From a checkpoint of a small transformer trained on Wikipedia.
Size: 10 layers, width 96, 3 heads of 32, vocabulary 516, 1.42M parameters.
Architecture: RMSNorm before each block, rotary positions, no biases in attention or MLP, untied embeddings.
Training: a variant of Adam for these matrices, 113M tokens, 6873 steps.
Each number is 128 + 32 x the weight over its row's rms, rounded and kept within 0 to 255. Layers, rows and columns count from 0. Numbers have three digits each. The size before them is the row's rms in percent of the matrix's.

# layer 5 MLP down, 96x320, rms 0.121, rows 0-95, columns 64-127
097:174111192158135115199125079143121114137143110155065130084088109153131142177120125098133180179150115136181092109152133083156169135087067188144166146155113137108095133125142116171175049110120130
096:111174160117102106155140143091041134186149117135035119111119087052139147127123107110090134134097093145034098102099113113121131143139095089094112124113113123118084139153139142160130114188117138
096:165163123131075136175193151166108145092121048135106114167105104156094143136082146113104137154126129161190132091135225111154078105075116169082144139124129112180159103123173125156133123159151096
098:066112121134098176185119126088124124125082114123134151138098171098097136111067090171144134113105079143181112137112088116114165127163084185090098127095091088109114133139118194062131134102113128
092:139122180090133093142114096113105176108144117148146117209119105104114089137119170141072157120153119127220132135134158189162126128107142107105108095161119107164093157117132149165148156109128136
108:152128130091148111164114113135152129109115125162110163149153109118173087087116122136106111120152153137098120140142106137083130192136093110088105175124111114099144141166169148155151083155113110
105:138138114105115126148095113145130165081172155118138106083127130145182095123052147135177121102136134120124167045085136129145122169133173075134106119126162175187104100139145151143077151142142100
097:147095094124130119106054162129122128093161138160143063124145155067089129125125108163143125071126092152086123089125141104109101115152126088140178151139177126112094112114087080147157169201104127
094:109072120121138179129109130153142151047120138103149095104139121171070147099117103125123144105119117103168172092150117149124164087124133121141103103082172087132182101095122105164210119128125156
091:158065115148114130110137114101120092158146156178158108164128149161153215125121136118100118097170133161132054185147150101121121100149080163174121154140078096103056144050155127163093078158117173
091:138126141121180085106165104163070095124160117125101113156097125115143156081108116144209111115109076151114139137125084163173116154194165155157169148166101111125091153122164084128151079092134108
112:071119164117143124068138113114186137133116118167145121123083101214129165136217150169172119126118086159101199111166116151148125121101074130116090157159157121088131118154159102153125122129157125
097:166126119157146076156073109146115075126152125173140082088140114143076114126110108135105149087084210091121166096073117099083190114146073073093118133128155133117097119110148095154066063134189152
103:121162148117154131125099083183191115100119165092123155076114094146104127059145182143081132152142155141159150114123100105096104103134085118140143131168135155163154159111115103081148098177067115
110:108125139122169099134146117120089103174134145099111129153110158148196128079120151090092122161103107140095116080118180154116157049075137095128067130128156104100185112130119156119160133175143066
095:109116100141076128142062125164094053137093113159172111149134155115134159134126108145161100152120096138069120139145093149122129128115096095162132095117150145113048184139105156159082136090086083
092:121137184182161092105141110117125110200160115118083098086120107149133068043043109123190111068161090120125112106119091114130111161112099127153114080148115097127105121173189171109110144125188123
107:119193108096128095107129147136152126105078147096108022134151147096150106078132130099158156121088119130124148159106130122237186174121148053133159149117128091111120059131155124144064106122104102
091:153126089131202127104135162146139090091159119158191204097160156128140091153156123155148093181178111146166083149139118134080111107121106055133132174059150157138177114050100175175117154118137114
109:110114146147136135126146119135118094120161127142094151122122157204117189179119132151148179172172115122148148129178074104091131094168135091205084158091078212110161112156082151103102144106134106
099:139176116106143162164107054176119096100116155147114118164081124152115138147158136124101158118097125157099172122157159111126137073117070112112161117108111084120159086169106129097141130152049081
092:090110157086158192103170102171119134079125092125141109125078102118171123175111140112106151170106099157158122107085169125198129110205128185126103147192095170151147136141179162111139102122141096
104:138093129138135185123117139106099161166092149111104109094154123133100122156108113108138093135099129176046133154158139112068186136132125143140143078036177093121128064136114099168088137199132108
094:070164128070128126191126099156151117117090158085116101119141140094045135110119129106139125169137168151087106195146127144123196099145100114153087136077145146157109115146093203087139142122126166
099:147088207145110120124167149076185112119136145164160131097123140152133143105137139166126084085118152129162154115147166118176172137115130097086145112105139120143139183103164151132137192199139154
106:118200096059106165162128095157147159097071114053128114138156217130172134096114146138234100145132177146138190097145130158119123156094098107080112128131159102132154136164154133086117116117077072
096:101175120090091157120086112106133126146150198093104121044048102175164111108141162122147202064086145096094133124080129119176136094145154171109119126070089141062123121140092171066107136092115166
106:137114164092142088168166177113094128166151154152120091183133158161091131103126120065127092151170125129114133100158112138109191122140184155165106146111151111129171070118088148134139110147116140
099:187115162149139028142120179101144189140147095156097108092103104137105106143162099131134162132058167124113234087104141108133116137158143137179094132147144170109110119151150140137093084098151136
115:110154144110109141119115120130056152094077170116055112143162095132146102138076061151160100130083197073129119131136076189104103120178115130075041111082187160173117125197100166090094133114068137
098:131157117127164076138166106089064148113142137181139101155143115124138155123107162178115140085157114156149140145119163206167096128088159128090105082180122134098149124110125098094140126120146115
092:162125113139100116112137138145110096123140072062063076109138108192166144103093124160137085137181127082120084120100110106197133136116131163075104138109182093049167130152130141127110127216127203
106:073084150067133138105098171123131120163103130124105155115152157139173079186133111096106147146107184195137163155139123092084154125137149128121130111074111124112076135105139111099128148064128140
093:143121081157144130136121147151122122117127175180146153159137094093187143100114112085123151122075125060086143117160075081088130110154165128147084098131091110121067152133111150114101174112094168
094:140154112061139146085177098056111071156093131133175109110127174122178110064113132112087141109188141167146118096126101113111134109138095171103164105152141153116138151071164125153152120105094145
093:090168189094123188157132096146129192149180140131114106106127151148127135107126095100119125155161185117163129127111126121096077142141123158172142167140161164131134120159093171131155113091093112
098:181194191171160089116127146165141136103081106112147150082123124159087178120142139090085168154112145104091134125168133054101120118135108104101140172098201137131143125090088149147172137129213117
106:123095100106103092093140072150162100131116124145144132097130165135171134080160059127128076165086142152173171160165150192158130127147095104171128146102105093167107166118104090064162105113152116
102:144161152130079093120136125151099103161128074177119184095081147134176109164140145163147084119100118145125182152076119097106095183138119159098178098120128116071151139131151139134196131127108181
102:111166133071115082144086167130091126062136108060122128108177115150180121131163112193149116074116105078118093135136095141133130090203122094105135161077131111128147121141114120134160146150086140
102:169111159085114122111142121133178077115123095194086082134083113137051094171105160143109149179103143156119152080062136099106130104096125088151155133105162127193070181103130117121119166134126115
101:095159079120122182099142105102093119065114081109123108125111176129167168107115138108087157146148104182141117099151094127143123099114166123152158083142197149055139115164107189075169154128063122
098:143140065142130097144083135123110154206113130152138150174172104159141150137174051174091134081174140130080068098184125084107154206137121118094121104128186072070149131141118076165133109145167114
104:094104122147140119129152125110140100104074161125156116180143132070102072097115145160110177125122148133068109165084177109162136126097162119115096152188152098144129161105131134122116149144139158
109:154135118131109128150114094130079118117158133147135144135100063118108105111088115137129090174067091154067130102161195166115114120108125134169149100110131204136138077185133097121121128174104093
105:063148107102138089129139123145127131140069132141090125137075088168091119192134160097117132129118174136143126154139123100153121121085148137117117132091126145092159118166096135112125097078095081
098:140114091139132122138127101115150087160184108084117142041174154134178151120082152088141065154158112122109173102174146130122146141193097182126142076097105177115105137111068130140189123162148157
108:138114115169137121153120185131108174063166135138089095128176137148099174110137100099154165102091108122107170147138081140139068151137091110146157155120153125102089123194119122077127153146149163
101:113065108105152139213121216075166086075128166087164134111149164172121111141161156097096122109093102142139087120112106147110083149096103135130128133149120125118113114142099121201155141119147154
100:175087081086137115153113117128123164118189086133133092145122155182148148128168162076162138093155158160086124123138133152087139048120170094114139147163147148079119136125090088093086161112120109
095:146157167140148119100165120130125175098144094105138095090141159169166127200124170158160160141107191167138143139155096104111096118186114132182180122148102105155120189143124124133161143063111099
099:117199136059162142054135144134113117151119118111070103119100074127122108107097118121141100179116111136127145122128132168160091134079087174104145146091148109099164099149087138183115117129137130
089:105208075105142157114116128173120173102043131075152123136145106089091101167147146145119065088143121156109156155092095083100063216113114091117073115123101116113144139164106142129120119102090177
103:119125085161095074066100149117144177164139116159109171193089144117131153180160114148116160171123157123156120145116192124199140146063147136111152118117137105151150104185154141105173131121087133
104:157138154126115095151162165113094215135145115118126171111194107130097131027120098103093113116121143037139088127179143125119062143154104135147154185123166186151128133140107084117118087089161077
106:174113141115167136113123176148108080153098154070127148177079160138140122149144141094165111133227189177125115115142120122100186168108102108133103096096081145158155091102095152135090119153117076
096:131122113183144129130142174094163207108153181105113125124151111138097156153148146117131103177132131114084113060158155092100120111139135090097099125050165126118104056116112128215131162115111091
111:169148131162094086114107090112119126147156120105120109115205111122128080145129156121099147148145112159060170095117150150120148165131182169117127063171177094114092136163142064161143186140118115
091:118130126109107143128146100112114122163131171180204154109211152106077162191110158072145092144171139145102180127106090152137150068132133115078111170169135058094164084115129163141127143075128124
103:130161139144128140074157126086135138122134094139068124099117141157166137154156138168130119153143132137127114119145121123164104152128167108085104103121194107166070163120174128123097140134101223
097:123166157149093161155057125143143145142164112147132147135214113119103149102121047130153156167222113132178099156167175092113102204086107129162107095125160137113101128122114090131157095140163135
100:151115080156102152237103125142173134118123173197175118148085102088115203100140120140159167106108098108121169121180109147115040125039108141084111166139139150139127115135131122108172133161143113
098:159118141147036127137131049105132200168150154082069146092091099164135145138169142150146087076151183120096138139100161094073092114212113148147083175111130122049149157172168103122115104131175124
104:081128168131115091110163159105142146141095190151156202136108104091153103163116118096066085164098098117149103057153102131147158125127168156165133139098107093136142093117128141136129129105133087
101:178086144133119138117156067130139073115150072194133128137139085075135173143135186144164104125095135148125103138097079164119103162157142136099142195188124119121056104121158148139099164140084146
091:165124076132161231172096111128107100122074107120107110109132123158135151096103144145075117141092119167112116207106149101094104134115103094083130091142152120090114134184091145120078080190077179
098:106110193097139100104113138169090146113140119145188146140168173126172153104122073104140101189137102159109138146087115121063119054144135181183135113103185154106160215109136125149133182163127096
101:127052146145155111142148128211136119140130164130109178124132122155125120160189127075186109176141105121107149081073116077120188088099110160101120106091147098208164113170129101154183141140071082
093:140136117125112111134085134102172157129046167142072146159146162207163127119095081114151098116096108117163170126127094158133103117102089210151125169133146077142168151162106123113220101145109162
084:149170174085135136175122102109138161118114099105143059117160101162108157123111175156137090180076128111096150090101104158115119156129123123000139146106174105131115106187108091169122183130146056
093:167065110040165154118135165128079136169084078113131146154118122186189123182177126072130160151131131153093157115104118131123138125120189092101162096133143113155138154144142133149137125109077108
101:158088112088140132173107164164146160097118145132094101124111101069185084113130107145115142072133142076104122066205104170129105161123092116120130144080133147113142119132118041117140195162094107
101:158108125055121142073138077150099136156100147110182125154136178124135114103132168131086169134136091104121125136163085121091125123073085168113131069099107138159142138133120093149141160118163069
112:122112170125110147108117138102171117112130080148110163204076132193181139167123090088073135169132109107084089201150169093144098123189101186164110183063125135142156094122099148070141113070092122
104:164115148122139167175117164139065170155129141159097164122174160190190137062106123064105060142138140103130100183137205140082151118120136117113135130075145119136079135145114129132111128145123075
098:139142108123219146153092161119156159100156080116195162117150114136131145185183136135160103104151179184100173121137213086122112158167162087081149146129088170127135145082143061121127107090127128
096:092121138140086146119094042163122157107107089185161136099109125119146074093167182136076079071108101147159167126133139127121080090156139096101100210106114147168133104161137180138085078078144100
103:117190094145116149071148124121077057183129155133164153216161188119096182119158120079105077153126125159177062190151113170088097119083121115085082108191140122086137113132093111212110147168104182
097:108160155113147125124087099170143067119107101152191174105133137136105121127160134162125074148050097135143192189136100134122134138135150140086110145115157119111124096090122101048096110116195145
094:160070107087067148104174147163119136097107103098150087168145105115158112123065142115179125143076182114139131201176116222164125133111105151099118142132130104161140115100125101080106132144106106
098:115130128166170176106119101153173130080146157082138132128118113139140152097146102116152135121082145105161174136189075096139084095102115140112089140105120108128181155142088151094113069139149141
105:110082094136205143088076099142127086181120089163141209118093121135150185123133161068165167073084164116119190087083106133107115087111125125145103135136131156137092099211070103110137132096120164
086:068069085190152107174190117119193066080079135132095155107119165160142129125097182157158152113099105076129083153065089127067107109166129110181110172099136061161095112122103202063151171103139155
102:110131165150117132133088122120123135101133137147117097131088062133145175133168094113106139090140186139146107133155145157118113159103081100158066147135119152130177225107128103128109160159121081
101:196130121098113116184147136121128119127087145106109101182078109075083113103091112097142128125138108113117118112088117188123150098097141134119146150109108186189135102133073100140191209151098085
098:134165153151117116111096077153132134141090157093165179101148155154090085131103091132110180128152150098109088076097135123089167157160121099135154147065174181135129159134134142063121096107107105
105:096108135101026144135144126098080127082135111168107084175145087114130146083066118179113128170098161114128079183202095105113138141197078099164077133170172144142078100170137068112114146111121093
132:153148119118178156183118087142143120154094137137120171105126158130110134167138114093153097110080098137160165121177123125123147096121075102075102122129150129169106093169093144101138162141134088
095:107081096140112155106141113075144116131074123083082158136166121114147169118084076117152137138121101093137120077156117123155102057085096171141118101098108020092097141110153120138147078125121116
098:195125080104218199064114156157111098202065089147082116100144207134089108146080127104145167129146149099155093146135056160119128116142061102192118100149129120124113153104149095095157111115106134
096:107126121133159170144099172113172179145125086053076078105156112137099145170100163165114169149122162133157139150117124100055146186144119066087182097091131118149168066141151104125127123077112090
099:161143119135144094112127127154136169144095129110115127114038075159176185116149145185134109066102164130087165154160187091147095109099111102144124145124094053082147139178162129122116142074208102
100:109127083175179126126121109113125060125087176140095102156140135158081154085162140148065161121101074110126107150121169156129100122127041099149172203158100126114137173088124140052193080107092158
104:141144211114127118103115176095154145135121115104103128076111130144115168133086105105174098112125134098140167108126132170138102148176157148137136114131104142120105096110102141132146147101098166
096:104139113137137074165165113176154104167134129079127097116139141136129081123135128077158174137112146087181167118127166070128093113090109124121135180129163111111114161137112133106130045098043120
099:146167191076168183144177081121149114119099078109148108140159032158138157143111124150136149114085102091106131074073135144133147114112150103107152147129082125124086143142096139114150072129144127